{
  "hidden_size": 192,
  "num_attention_heads": 3,
  "intermediate_size": 768,
  "hidden_act": "tanh_gelu",
  "positions": "rope",
  "qk_norm": true,
  "parallel_block": false,
  "init_std_o": 0.00983,
  "init_std_up": 0.0622,
  "optimizer": "adamw",
  "weight_decay": 0.17,
  "batch_tokens": 32768,
  "max_seq_len": 256,
  "doc_mask": true,
  "train_tokens": 171300000
}
Each number is 128 + 24 x the weight over its row's rms, rounded and kept within 0 to 255. Layers, rows and columns count from 0. Numbers have three digits each. The size before them is the row's rms in percent of the matrix's.

# up: layer 9 MLP up, 768x192, rms 0.0861, rows 226-261, columns 0-191
# down: layer 9 MLP down (transposed), 768x192, rms 0.0707, rows 226-261, columns 0-191
up226 092:107137113128141131181126157122076150115065087114107103130059138126094111134173146137132143099131126124132102115099086110109147131169116133129148119113123152138111097105069072141173118134089167151118134120138126144139106133133142082132151138144132160112175126177125141181107122098126159139149138092123128159151108152128149070116126140133132109084126103149099116169103130142104135138131123148168135139110139100129167165135125109159116124102148127132111118142142135160124126121095116120071142136113149151129130121163136134094122113146091105144144121127170158129141074171102095126
down226 099:131101106133162158127123144155109121160097092130151103151088112125112127099123128099161129117136132127114132105103131154134151068149125141127113088132106140042114121126088159094144145114083137116082145109124155138119115136179111117155135179150126134144169118099107122104132130139151102118111123144121154207113135128138149138120149141134086175161145077110173145154121121104099108137127120094126110140157136126116089115097066146121145119110159141121143124142165149162065159121152106155131123148110143078137115126143149110126115111117089147171116132139123154118165141128131120125
up227 107:143126160151097114162102140121149139182089084146130119144100135103103125166179142117178103137079102069142149126118162112138118173120164152109143140116116137138086166119071137094131160157130123112102131094163121102121114114133160137122094144107117152110169113095146121136164113117111144140150122112133115174140089137122122129119096126132131104082107130147101114076137113095136136133135152157138110136169146153173127117146100107120128123092151119171124172104110117121134124106102115123082137143114141186162119104129123122120191111150125084118129116104113099137159139136108138104
down227 119:110141170181128154108172113133122126106081165098122131143141114109104118137124125112085120146118141169135162151134134166141137112136109122126095128096148144097104091135158126139159134185129165121099108117126146140107156146104144134120114116135112058163106140169113153130129165108098126128122170161108121169106204169134126154095139118121164148118164119145132121119133144158125097136149136117162059139111147122127146110152136108146146120118118145118118083094178129133125095137152120143129168137175089115146099149163094147158136148104129095116128145137103151166150099140125158115
up228 109:121140138144152138139122135146122160147124128120136136126142111140115092130136105139115113125101154146153115148110137113108127156137090100109114118140111125138101132113110083107158171172115097094139108132105171084135098129098118166183088148145131172122149143124094101128112104131116116134113164098140112148111106156141086115130142140134126130109116093129142090109132152153121139145132141142128165165151155172136129120111128139125090081116186079154106146124135152142114171131140111090136187067190133138171114139155121122128175101066113092107135110084137131151141142120109086083
down228 126:128104148123125141129127087107117113104127133141124129169140109146097120163142115155144149150102123136137143148141164141093099135118104105136137127133119137114175145151119153115174152153150127131122104124123136150094118128127153089099117129100086120155101105101176182114112145112114153132080087087130100147114088073138150160126131134139125129148142134173099148082125111185169158156124155115162093119131125106140168119149138140142177101125132100113140129087193141146079112134158141131146122104102087135146123133127138113101151171151124110170123129151102083160167105172150147114
up229 093:121157115107163134228122113121118108129096142098140126110113105105133120127154141129119090163132163090173126089113104131126121138112071135167132113123137128103163142160124161150124141154140099093117109141092130113173108137124108136120121137140135158154157139128140160168106100121141120084116162115100110105105137094141166138114147151104085162081097105146142128134170126107158114107125139134165132115117130105136072151151124124117095115122145145160155123140134139171120132102102113109128112124111097070128088137163082128126151140089128075112110124102151107119145106079107128116
down229 095:163144135121111134106153147152136099126130117149144153157128156151131165132112123152149166136092108165142144109154150141158118107136132152147096160123094135142109119087184132151118097129146167185134137134160138142112155129111120114117140125121077132069148107065145126078161145189132123133094120128155161145132071141148114124117152116110144132106154121116135119099139121166149110132130105146089125126147128114078097138113132125113153091120128075107132102104172128082118167161082138149104141130132129131118155101101116104142127093155092180116099109160129103122088128102120146147
up230 098:100129189163147131175152118083102112147117144141107131170138145134113153117109128092152160153136155132163101119125144160091136173153153151131127195112137144163130137126130113061131136156171119145129099132124109155135097125107153121127141157103152146097196126144127166158143110069140162146105116144114129115127107152111113108089168139140180152094120163133129110151129134139129127131129127123124140115150112157138153089140087107150127151121140130146094102118138103106129151135123124113107120109130087188124113115154124100152180138155138137120098152090128142133150106144121074162
down230 102:124111105117144141103114143129139068115171128154132138169141113115152128065098148121145125166130133124109148152168133121139130130100119107152154095124090134128115153134123146182158159109129126140156130154127147109097159052150140137129160138144117088125139077133120129094146149117137092101126143126148161134160145156110143177136121115132106109159134116121112147080111118113166144136105149164085159120127128144099135114153176144090143108140128094105102157128093134141120154099123103150099141133102110093145141106120139145170108145131109117104127149118148147175186164102136201120
up231 098:123164193096162131143133145132130129130108114112176116129102125173106155106119111153118080170125136141127098156105139153136122152113092159114077176142087106127134116108128095104133136144134123091119113135150097143122117184145094134055111129139133140121125168123144113141162122145086109127136169146117161139054095157137115127131133148125127137078136103131105153131155120120112120132151123111128150170173124139167092079129120162111139089130137108138118115117177127156158140139119158150125138159143110104142120147130119122070120187125142121103154123129139121117125139113106153173
down231 093:137099113128126083105122160138118107140160114137118151113099112116126086212130105091134115127113140145092125129124122133130132105120082116123129124123144131139116116115108063137094126130138148103141140132101121144168112116123159119120133186151173105154162092143149126168098145128170141142163136118117112142113133122149118122163094130160137100159146143139173082122140165104124103170103142181142088132137110137144147123162148129166134193111112114154164142169151125187126103120129121170137138108128173091151126180091133129116116130102121149136156122116130124105083100136151126095
up232 094:112185129145129138113104151102083192148100149149110070156161152098090127113136066112166124134144125138132167119122115107118112134111126105178119128105117090117098130149145129071169128126146105110095109126095124126146101143088184103117159150134126102137136107128098125170125114143113140126118126082123128131083143151108121149090111170101162128128127106161101125135151128126159147161129134183117134107085120150134103123083139121131140145125140129111070149107165130135120136128130135110137135103116111151120118119163130185133112180136112105122152145083136150136162095138115159111
down232 099:086141155093124134092145101111144098149104137108145175138103121158112155199157120091178154134132116109117130143136132167197125118146160154139146127133133125087126131082082148105112151114147098120129112108147132200125152131125163152119161111094135103162128131107140121146148102154135131135113100094089147132151150101133133111140123123150100102090103092128156126121121136128107147120074145097160136132096126136151165137075130163111122132150126097126149124108124106120171119129130132129125169059138169142121131145106163099110116126144142101158112116145101164132087142129113136094
up233 098:160118073094099122110122135080109107145097105115076131171151147126124127094101124113141123120139120139161098164080093132100119126136140151154136135113143163119165141065113089109150137160097133128135103097139211152121130123120149126136130196141142133114130133067101124123174118138155119109107139083163158114111170150082152134123126155141165169137130094101136101168107112148107134148121144135140136106131114082113129134133124118109126164106145087111159145137121133133140117132149118114119146156113191153157115116114152120116152163112131135104127137119128114122143124150094094104
down233 096:143145163177112178130150129132114136110119158126123092101111163141161121123161137159139138171104130123133135090183128116134126141127095112121153162151104147136097118170130160105085126081138120113129122102084113112156141168152113149126131129059115088137105160130150136136129074092158112131104060131131095118113068128143118122130148102163121093117098135136089169123108168143116184100145129150133103141122129136130121137160132103098124119114146161138109130124167106105110121132137137080124114129169117151091122176114144154134140124114104082136134139114110156126151156123092144154
up234 099:158141103083136126108152153102098116092086142118122113146070192150133111109094142133158162096136107121161146123116153112151148148122140114142096149101140149089157132124108103124184130098118113109149144123115119113101101154060162112141119173128127098144117148125152148151107102144114121134112150116143136144111116138152105155122131110184134131116138065155096133144100116116135137156143127133093130160150110100161138112139128108143135128158156122119151123114136156133097139185090123153130165113116124121118075123130095167128166143086168117145184158161164146127108119112165101142
down234 098:102114152133080124154109123112133092167139173116131134102168112120117130143176164131128090132100148147119124082139158149169084111133118129109115125156123173124142120098160162086154130122132091110142141116112132098083135106122104147111136106137125152113134146081116155097134097137069136111137142147160148157129143178138084111110158149134092163096121155131172157128121110101148142096143079147133114070130122128143119100121143128113131097139147117144130111139148119085180139122146129092111084122136124113138144134166162177175131116123155150086139119124126179131105141142112154097
up235 097:127155101111149138131122168113162140138120145103124113113159159136143130112096127115148109105123147137186148168119107131099107105117129131127182164119123108129124126101160094088146107145120142122105142121112152116094127136090109140191117115151094125142123152121119132113197138152075177193128128129136155127073148099146135137117140129146135142143130120145129097116132110130167129170163119134115144145137126089113155140123149167128151181103160119108117102109102097127179143114162123089078165167146117167107126149101132149154093162127126133108175159147083113133124116132102097140
down235 085:121127128141077092163118097150122142158118110164141129112100139108141143131125106151150127110117101143099099115125128120158158158139104129116134116119135131129138114144139081136112145138123113093135135124137125121126152124155123135138109125100169175125122114134179095142091134092151069138104146130118123098168021162147141131124133119128139127085122140153109137111124147129103105097120138161142099119150148128133137126110124119108105099141128128126140115129158172131096109141122152102172129089110151120145124140121115157139150091115126255108128103124159163154136131121157117138
up236 097:162165099127136152123149159169172137124110134169156142078139144137095073089157110127136146136129122117170129131096101157148134133127124185130142159127127108155097105114150142098129087130114115127149118105112118164115106141129104145157119159164113116123122132123131136121126086148173130163148137110151118110096170087112102075120118123148148148102113148101145078106155107158103128123188122126139149110152111122193093105153128104131144144144168164101153126133127125129160108079136077121110159102168116126127117117120094165130118121094097125089133146135112171144135137147091112142
down236 095:122092152161105121099095125068109106152112164155090141147141093106124195124122152111102135127109147113086114144148155086134118132092140100126119110135145151112100145166112134148129149159125110084133130144128112123131135182126116100112102128101128145143121115119120108123096153138099096143133150142118167093099122164136153162105110117074132102133130138161090096152124143153176102127131147119154162144110153139115119144152124114145123102118116097146050119141154156108086137179119177129171088111103140138107159097157160125118119126138154163159120114115156133125085105121132140160
up237 099:153118120091120124116122160161131134143148107123121110139152132169090096125137140074165161138094104112180126113126120115109150118121141145157129147128157159099112108131060114120132154127137121149144088136129118144180114126113127152163129147124131137180103103104106096063139103080087116179095127077110160104139182119147114140104146134136116110128138125154120080108100146124136128131113172077120108182096140150142110140096139106120128091122168125154164108124121128118143176122105149139086133103137125105146091139162125156117152140140133112106154169111126138136119095108142161141
down237 108:163112148086099164161109130052131119143134162079124145115076114109153121144170121103146134093160097099119139113136196137131163097125122156160149112105131119143184157134135139141152142113136130147109129159138124127154177156108131110144160148145127160137085106150160122127115146084113155117116127113149153120149179149138103146097127111095083150126124121119133107120137162115103148129101137118101170135087100158137106116160119119092157170164111115114109136138147105110161150111131102078113131177121115141151112141131090143093092139140125137171107112127149085140135118113118132127
up238 097:122119132118129179161141119097107125110128124120110124139071152146164136145111077134146167153147146074129145153100122151146166145148108141098174169132154099113154106136115101116130140102121115094100058136118145160153100150121117132092104107135147083129139113123154140151118101117144106121099116128154175123094154091155182121143128127159135125101108104115143157127132149155104148118102127138175163120139146160110146113155101134099140144155157119110161123099139146140147130108053143139101155100108157150177125145085097118103123171123112107151153133162140127134158136114119154102
down238 095:193135111117083105158103105118162121162113119140104125146144114115113124111120162129102151134142109130123113156162144128151102133099120148112087134150135138111170139141108114161113163169141141103145149129148101143124104132145148144135156112137130163116103113111135149102107136117133128165162158127127116139151131145143111154135127157112100145120099174181167142142091114151121096072149152090142139128123130135180141092173171123164084136114093143143082137124111131143132101114174105117148173159120046157084121107140154127162140138116135152132115138104178108140106145175125113146
up239 092:153178098133141159130137105160146150108120126138169115113157113144058148096084117097122116156159137098150157147147150109160155138140130131127093141104119102138129098133112146117125163187151124153136119133134147159148166107110109147177117151129101062165166129130152105125137147111166139157118119117104136116081129113155133149125151075110115142106122120138151109148128173119162106091129170106119139121133139137103140158143133137077149154115112127168148094102130134151151157113172125126139135153114112123131090152151091160100153156107117129107141093165142133121068128153084137115
down239 096:129141099107135127117129127114113114105114081119112143142105130112138131127129111112123105133119142161105129103097183138129087123115136094140154110088097129142134178103152165162165100081111112128167132171149168100127105154111133117117092110134102169139139118134116123117123123162123102119104171089139096159109189148125123112136076144119162101145167164114129116107139083118120145138110079103136134124111109137103165120139110134127109129117102107124103144124097096119152174175139106156118094112126127166156164123174096086119108082079108101154111146113120137111158148067115134124
up240 097:139130158077128150119131094102157130122150138136123093137142126154138122097181124115118086114126137092096159132149128136129156123179169121125111124140120119161137076113075137101140117118155123161125155119133126150100102125115150146105077148111134105106141125107101182145165111118104165130139153163147145136148100146107106103144117105143110157115146157119055121149101109115081145099120125132074104146140142111135152089082128142132102108139168111159114151105133160124154139110094052151077151143141096098146102115110145129157121123117125133108116129152115169144119161127091147125
down240 093:140138125151136103123146109171139155153105106100186125098082126132118108131110098177129114096167155137136113132091122133110112161147138112147092065146122115111163137128130167121164109139088137078142172138109126124077094104165111103130133087107161134138140087144141165150119167135125160183149136146143145117110158147131115103141130124120153107142134121128156142156186136129127102124136132139118129139151141119145114110150087132139112144124120149153154109089165117169109117135117100146138075141135117119171148119131169113097118086072107105093182099134135108099153135110138143131
up241 102:137159138145160151117108149136132116114134123110130122128107137117129162081116124111106128157155142099186112078127131140124163117087200181180119124147124101173103114141121075084145101126135135112118153138161114158158140117124151126112130122142143160126126123136161099112128102142126125158158146113128118089108117120146131126129129094111157125119168150135077102108151157156107070098126145148197167114123180124113134134077097104151126154128133152153059138127133126130118121159111121105135142159128103144114126119135101154137141123124123130179151128147112105106177100173131101131
down241 095:116124101093118151124148181138099099131098113153123159176134135112152155144143118152119137139110113134120165167133159111140115149130097112124165156127135084151157111120127106133137127145164076115135079124136141134165121099088117097109149177119108097114100155116112180081104115063145112148105111137150123125112085157146132120118090140156121145106109154121132186109107112170135134113139117113102120178117134156123117158160160102122122121131156176116105119130131132126093130110126126142071124141159131115118142177165134131139174184149174157143116107107082129151117123127122121131
up242 098:127114119127109140153146177108119088129104089104174117123084095113110148096159089074132159144130100126102106125071139136106149114160145115151151155138132159144091114104121105140164134139118169125099125107144137123128094093157145097130133143159132129134153148121172144129127112124106117125109122091112139150124142148118132122114092158162130127110100107110104067157142132167085096134148093114190097112118151106147128149148137125137087100107153127188131188119139117102139132171090106133083127100140146181139145098107131112132151115139103091139103150127140129135148101128104098141
down242 099:104138119127183192114179069119124136127155168085132126123121149152130137130131147151162081133119150127152088129147130108105086121134081099107089119146110132154103110162130099138150147073119154119115088112113151103113137129100096082134110122124107133137152071142142126129165143111132112164115110129137106129095141100124117139127142187127139073165139133138136205148077143124128120123147149133119132144119131181090145132175120150163159140133116110118150131151124129154121131104149127124147115147117092148110105138160124109111103153123123149145107108183144149132165141147124157141
up243 095:142152130086108153124158162102126083094127129110149135149105106160152128102128091127126144200141134131150124148137134158104174132103123129133140133123193122123081121099124141140160172134126082105093075132103109171140178142130125174081109139105117110133141170119146126157119116144159128110142143134144134125110098098121115116119143130178094147134115119140149129159146128164095128171133122124123153149080113138172160099122142165114128092169130093111143136100147169159138149111124128136136131158096150083136108104120160128112164133170161112151105168123109099134116108154137101134
down243 095:118133079127136106150137136138107164146147097137148147104129151131135158091184124104134110070085158134116133095111130116140118167151156148140126113131098125198102131094137158125107089138097140134152135121129100138168087112078144073157124079133135148161129137090205147132099147104142120150134104140137123143120128117100152085153127086144171133162136104132121135125141143117144155119110108148093124128142162120085136163128095076131106174147143097137161130139102130115120112116130117140133124104137165146141137167078138102131110136119126132116138165155141106082149132140092107123
up244 089:142181119121123124170109123126146165097137151117096129144155088131140102104156088103123136146127150084157110115153157130087159160134116137102139157124164104139141136103128155099144116151156160126150134160094103135162084103144143125127176115164180121104180103125122147120083101091147118173134087104111145144137135154140142130100135132181116138129156143169105121149078128142127113135135102154141120138150148113205135118175108148112121152118148132101139168124143158165138120108140101108130125116120131165119081123122155105165145125152125087119172141115123127169127114110118133085
down244 083:167109141139139120127136138154166160109142134128093156155135126175142132136114142121099133116079169152090116139107149080176115127111102089092121130130109125099109098135144148156115136142145116131116127120152187115169131124146161159161118169160131112108121096117137122143121138164096178106118083078100145135125113102147134134151140132102134180152110087168158132140125131191120115114118147132104167141119101138133130161104102131120137114106142089111103059132119135154140099119087121079152114128148109125142123103151099070138188125134134132121143122086142122143116097125161129124
up245 103:109173148179136130109108135100155172124140087138191137119145138138077116109123130104120102129136185131122104130077146136068127147117148171121119125150141133179103133134138137106115107145100110154138150116154104118141126132119130095129101114109116132095158124078147159120139118088122119177143090139142165125105138133143160133118112145136145103126161083158105089116133147174128110163122126111161118144099147105090129110101128113151104120111102141160129142077120124141118151106169159149102091141121108118158125124124120193150112166122141154154139137092140105079109109149091144097
down245 092:146104137127121111128122130158100127127107134141117084130122131121110117124160120148109149150131090144127136149128157079167132139126132116110129128101102111095144100065104153158145130155157132129130133119128152156142113133130132162125148132153117143088106176174130150120113133141160122144125106151094085132089028150173081114106148078170099158139132168118127150111103112101161133116108138130122115121158139126128164112128115125138149117101147111118116122126142139134152129112099102079116142119128146119111154166106114120130138096129118204174117164124100101158155135140117077196
up246 101:146129122111129128104119140129099132182130165128107074118136086154112118112140147125135133109128151107151135106127150185155131224129142184124124136117099158113105125147143129100127137134136150116106126130118157129114127125107177097120115125134148164125173160109125120125176128145110108147137162133134126106114071153131127105121088156125124181098105104143153138108129128165127089154102152142126089113132176149087131103149112125123128117098180128109097137142143131138127165152114145101143164128114072123136142111168110158107145134108110098123152129093163132057135130172115133155
down246 108:098140071095172093169098123115136105125137129098122135163185073126124144161096161089133128104130124099097110131122126100162144115117156107112099092125136101116127135129118128144153144148115135123095121094121108106147129145148109120147131075143126057117114158156112136149111147127118154104100114140141142149144159121126132176121152126143151114117145131130081092104126123157110182149099106101131111116151121133150131111109140134127166084149096052115159102159156147099141150135147158149148111159124093139099090101125123154101126155159135107134099100084114164154112116153130150124
up247 105:121116109110087156124135127151184173153144156127126088080170161154139121122119135097140139162109175128136111092144157138160150131134116139146125110180168140206051094104174113126134082128179107118105165121145129128139185142144123120138124143105155158136160146118147102151120115079097105128145162156112161150126119137134124133134121151145134118132123136121147120107133137120106138118175145134148116144126178140102141103113133121136115110100139158133091113084109106114121126134156109153140123145158129125146118113160116166107111134133113136105149168152113191151120164120100105128
down247 094:104124105115156133151116117140125131129080139130128139088172132119131124164122138129133119119085129147115183142136132146155097160115116140166137150117114117142111097169120132111146128112174144121112141140112132116124102142118133112110165140120134166091101160132108131141132073106101112150098162136117088163111000168127147113107126127174129135123132124101147137146124140125133119107133132136129095122145106114146152196128142160162100115124129143148117134127147139140124185130117148092136123122115098178084144151107125153091140166134130184097131127101101129102141125160134139162
up248 094:109162177129135149171120114121101128109101169135109072163106130142133114151151135103137136153162128082132154124153107146081125178144178120124096159127134130132187133140130116116159151138112138147133082144103085138128103165134151130128127120122151121160121107117126153180153130138111165108165134153097162138148123115123146074129156142129121120093146134140154107134104171124102133137141134135140111153135126118156150153117133164127135140124162097146110136140120110131116163074094152109130118176091091128091131113124142181108206141137133111121131110111171138103124158183122103115
down248 099:146101123118147147118167150080122109133106077098169117132133106160105136108092134144168129128118127157120125130130120139099176113116080107137097124130126132117109122135109177177110121109146150105122139128146144143101157061090139073123148136125085119108129106121108084086118150137110125144139079137146126102126105154122125136106142102127130135142138097123063152123090120161118116129141110134113144149090149123136119139122096078169148108129093137133130141131180107148109132137091159210099096148152144097130145109148126129121157168166098150125125125133168172151159121145136127142
up249 100:155118107142143103122131140148116184111119152112124119105141168112121172125133115146115141104131133110143116129178121133135153150111126168204143093161134134138077151141144122076138122101153130112126146133179113127155149109106119100134154118127105101105122155116148104133137104078128150144176113167163116140123148102143148114131152141148145133119150106158087072106121155186095118164135132147108153127149144160126085135093142080173126171147132153134110125081141104131160170159126157132094131138161119112160143123152128141137153162080128125166146149154135087137124160145106118130
down249 104:116140150133093124126072094119089163095139109121104163092119142140122215124110121115120133125152155113095096083128139120135066094124123107152097119125166090109120112141120094135092134179117110137145117149113113126110128113158127157127113133146154155122069156100106106122109113158129151111093079135143105141099086139155108117130139115119108147164139177167139137111174136143163145060076097120131160124160131152115146143175139125138119156140140099121130132176107117122114125085141129121118132152127107108119124148126155081148130128143126143155166135107127128106127105144142113152
up250 104:130078139103126174151149171132139146139107128116102127119085149156082132113110099123127114170158177104142130156117148133134145115094140138119109145126146133143086112081089121089117106139144151127139122101179086130152131150164121136144119154091141109122159126129114113119117124122151148102119119061109135158108159146122152139122161127109155152146138124145130108153124179141112094107152124144089198178126133089156148128130122110176120140164101138135139128152146159159106144117146131131106160144162126082155126084127103098080160139104138087074160128135114155142121102129125139147
down250 099:121118094111114106121128132110167122164114113135136111129148140114138116108111143142110162119110130121121113149153101141130132107111138146108145088127115140136138177115150144149114133121133151150089140123116151092093152143119162109104109140149158143110112145120137139128177131133153131116100172128155117170094079140126162115091086140134168130179080125104112187061134138108141118098096143166140133067132128129127081094174130128148164139120114113161100157127089123099124117113088143139140107167130126142102122171151148075155122115137172165134152105114100139128091137086115133188
up251 105:203128131124135139119152114118112149138107119121162104113123124114103113149140117129138101162108124069110163137130144091150151156139161135151133099122133117126103140097134089121165103176161071148133107118155128145116136102116159133131091117176139163137125090143109095116143116145118117093174142100101125110093156156084126175135147126142105113104157084146074108157135116129112078132117144164106126149112098207114126141143121150155100144108133136122120155123156149153103136108139175087147145150120105140121126140156109138147155194127141081124148117138145097115131129145119133142
down251 092:128112153114101140134184100114137143107120129104138090102107119100134148144132132131168131122166179078126154153120121129163158101124095119158118154123124106110142136173074089111136128111109105110186133094116111128136134129140128102135169125138147120091122135100082131141152141109112152130135116157100126081137156180118143173163165121088111121156130111202122140191061141095138144136126099154120119110124148151111135101110152135126128108143102115132157135162127146123088156090165152127113119136121125112129074174139109148109134167143127105148118111133171134143139121116152149130
up252 102:123140110089115132140153104127170095147156118109149146138132113143126125136135120084163148136173134098152126122146164141138143156162121163128095162148162119136157084124099131111131155144175128126168085109097113135129147111109133129146177105116135133132141087126108133145170118118162136132161119126144143123129122108105124105112150149152120123134121121143117086096147172134144113140097138115128129106175121120152137084121095149117123171147157121130175134131125111152140164114169079104133159127166163115133033114147135109094169110100121105171150117108139139157156114171074089107
down252 116:131174147129132174105181144117124156117169110066117103180142149139146104140105146133099101123146111135111114139105120116118073169148111096120117138129107159139112144144142119134119101101148105138090150138133128138113134126150076149118151167113151126118144157106132131109128077118108139132133118123142123159111082074144114139133165105155117133135139138159150146125098163117098109101133088178124119148153150097136112124146143129111142113139109146111196159113139204172072183139095110112133078150098103123111138143135125174127120121155145123109149116148104092143129116146131115131
up253 098:139137124101124129154126144093107141108148136123125086147092148114083142147133138102171175094130159123130110086087091128094137138154161117136115118149151135178116110079143115139134094121136102129168114113127128117135147131128104092167138135088160154155173114138140144131124129131140117129113118124153170191136139110111101108131130106170133095141141140158113142106116128151138127164168161122113126175164141155169162110099116175160155132131119125124135120129166160168105162125117107115084139120164126131126108097156114105095123094113111084162116134092146123142094131209109117105
down253 107:163124157149146101064136139129100137165110108120101137121126180115103117149116136169098096091102138115101109081132165146144095093120085114080117098159144132109117132112137172141150139100128146114110143157120128128107111136166124122107150142121100142136126132154131110112140101083169114128144093094112149106123163099119111176155147143169126114129117121151118176127072150122133114119133134117124122123161112145176143123170148115137151105133124112097112103149134107131120137078148132223109117138173104079140081164157140138143118102108126114150139124107132156133115150141161131139
up254 105:121154139122179157140072169141117116144150088145149138135155142130114112135139134096165121091155177130126110142105139145125155142108156143125130113110059172179121117146146117083151132094121120153100117108126151176121113154066121124106119161142090154085146134112132137186143136132122172128118127146149147136143165161126113131110111116142146090085127148126104155118103123183110136173148154164101178084109158139129129122136133151106158134104129119147144135101141139131110157120084159111127152144123121153145119124124135109130123093093143133154109092116128142088139095143122160079
down254 109:125134150114116139130069105132109130189128115115120146098101167095118102177161158092119157152118115107133110123119113130190115164105099127152130127106136070113115134170136120119110148110148178126125128164156124103135125120157062119143115144068160129170119124134112135139116102129142120102102122095091143138145113118117107145151141125137114101118086094111114135107111133119129175089112134087136115117127171163131133100086157152117095120152108150153139136144127147103139086061148128119167174154154142111182116118126129164129093136100098150143130154123148115125128131108128106111
up255 103:138124087155146157081148128101129119084094116100136104131130113113143101119106109116146094126159126102156117117099136135146143117135103095137090131094167156133121121178137118141100102136095128122139133137157172173101170129106139138141146151176136151128102124114113114134137119121126157150176160096142126139120119152054153134131129130123110131129147127127104130141114115137142098123158108205172105118107138134195132161074104133109140136109125161102149134122171119139113117088163104082110153106150104158151105135165109141089130151138096103132152107131173117114160136141075142134
down255 096:122118111124138097148121127165092103112140136112131133116143107083146137141124125141104129149123144151139135100148134153125143110133156120164182129147084162123166128120117151130113191167150106133119098147165075111124100169129124122074148144115148138154157133114113102163120158117118149118105190129140145139133112183099134141106092131155126138118105130090127138109126141103138166112083175139123174091125174135142113113154154129191149125121126150131133191142111132093136130135103174132157143144127093132165087107175166126114155135119141157090106106077147116127115118102137129124
up256 106:128128089135130159126132162174171141161120128119092113141129124146132103096129134130137116150129127134162146104155099148136143174079081120146124143167130134147069090155150161078127163123105135107115156095098135139096105141090109142118091106129138128151130154139131127091148111115128126124135139152121142171111126121124145126131108139118099102117117143154134069164104134162143144120122124135172138120153129098140091111117148084163176121063137109130127118109147100138124115149110162121102119155144150120107134128136095132072111143140088147068118192134152098180100164110106117143
down256 097:121155107161111123131123133128126109149129144122178115114146096138125171167124114120170150136131137121105126123132134136125084159099129139129178122134125141157107137167149098127140137150139137099100140134115140113119103134151103133139115119089152095087140120151122120183100149093155148134113105131098097139109000148136150113150122136142131125149151122135087109139147149141128145133127143141116154113105124132141112105100117114123115155126134120123129125137163150126131123129148092106117111125116168147134110142154071103119132142128122180158151068109187140112195139153104091139
up257 096:171129127129138112131150170155145138134104105137125136123131147178085101144146147141134119123096163104111127162089143114149106137109109133124121174094136123151117093131106134127153127124137155115134151099096105117140094156129173161134108104134116140135168098112148144109088083094127111167122149097100140121141184127146164128087096123122139101126105142169095110104127121161145138125143145111119157130147107095172130092156149088148186117144110127130150083118162145098126142127130154138101128091161101076140106085164116175106132161153101111135156152175120085169133140113116107113
down257 093:124127142157088086173119126091155145115090127127137132126164108136175087152127084113158130099149102130130118129163132153116135128128127138157149129081099119163126170111118090108107156159140156086107141142094101116162129121141132135127175135128094079148112133113103116145103118121114147105125102110152101122114099159122110123106202123106134154112150161125141121132099126124085125126174122194137139134117146110097157108091090095156145151158134106158062130151153155143099130176127134097128099123098114133137120149118155140110144103109127167138105117126186134120100123110142156135
up258 106:097156116121143138128114150129099167115135130142129136126129126107123106078135125140163075105112119144164122074134104135085127146129116161092116125134140143166087131115123122131147127151143125133130081126121126133149127147123170084074116090127123184114139137118142140103147119137099157104112118135110145136095107145113097154137112143154126082123138153138165111150111132137101091157203096144168116139158167136127066138156097137160180102106149147167100117126117138172121125117118160101103126180124100143118131128162114130053148159139118102123107108129158120097095127151107130140
down258 103:090107111069116129153152132167152117149131173181158143140134086125152140138090111098123144144145131095127174136107111090122128142117165137153134143065144111129173108136106131076113106175140127102093107136162078128151153124148100163116153121143160143153112136118144169171116147114158188092111136117120080128132098123112193135129126137164142177121116135154134118129153125122120148097111140174144136103138102137090146133103160136133120103141125141114146099162130149152121142088140128123177156135131143127150148163106138110109142144142101153128104147101138103135149134096148135157
up259 097:160124154101082149137131153132090121174117102152153113175054124108096147172162128064132168107138115109141100107114118117096142151142142142166138108135168130098146117112083096124150141109156115144123111102102177165156155132148145150077169108131133112138135107117139116103141131136141087165120125109125154165123137111114106155115085149109130134111089100124140090150148103159071153152145119137121114144092163137158112178144101132151136133138145146168119135131122134112151136155161147078127133087099135119100118106145126131093134127137115122127127097128169122122135106108111134167
down259 101:073144133105147125125171152146157123095152164088165081137092144137106120120125130094160107160116118117109152174128107098140133110119105124138105119129115135151141153150104134141161083139106135100167164125112086122139086143123108106107112153139149127124156137127136082146194146142089128121131147145144060130170125135131137110139156132159182095118175104123132143131130108107159101092117129139127115113167110103131135096118134121104130128117162085113167119122103153121095118112097095115142160123144160107148135122101112103111131145102107117155146111112098164119196117149179144099
up260 098:096167155149191134139133139128089094131118126060138114139107131107136091128155093106132122128131156090151097109107145123108134129077137129160141127137142127146105142136142097113174146142145152110187188113104158148160143096116114132124140148137150147143125135089129130150065103129150097089117132174121120126120161139136123118113124123119130096127188081121109151132101125125086104134162153144134121125128131132111097113145105098107096082122125134087155126092160137140147123126111119123111139109112166122111123081201124135117124148085139087111137154127176139138155094142124134161
down260 089:113134134132139147138133109110105111162104123098128126173147086102139081157160116168157098142133156121165117090081141147137103120090077135149115091126155107148136118115115122137158159159116164105159109115092152126151151151135079113132154096136095093132187110144135165122101129153141137140111132141071121111125188103132112132129116111118086169186146112117146148146081083115118161130124108139122133106124135097106147127140105131135128196128142121136170114144140147108115144126119151117134138101120149103075144134144111111082088094109121098107133085147127143142119122159150134103
up261 099:174140102146151135136119147137079145135113182114115092117113128087165102147183099131143146114138101076129132099174126110139129122141198144108106107155145147138145137120094106097154166124138117155113156150113144156125148127120171141137169154146137163147105095162101127158137120132156146133138131152149120135136089118130070123123108147132100116117143145176150108135072098121085099108130141188139125110150134106108125151148121107109108123148182132112129132089169115131112129124126135118088133111109115123082120111182102144133105151121156121106145121108120176134160106128119098086
down261 100:121109094140118137109106137111121106131114122172111137145099118150112168117083097149074141156111182113132076140097189102140141100162129111122148159114115140122161169156145118135127136161143117102115144151145131137161090107093154097160098195107111125103121106136132136128103115139113116132089069140145145159089153170137134129107152132096136137132137142115101089127149107115117172099127102061167118117124148121132140122118140141112138118123088138113094134180101146083146167138125139162122113128115115131137146146140130136133124097153161075111109119164100131140094130086117155130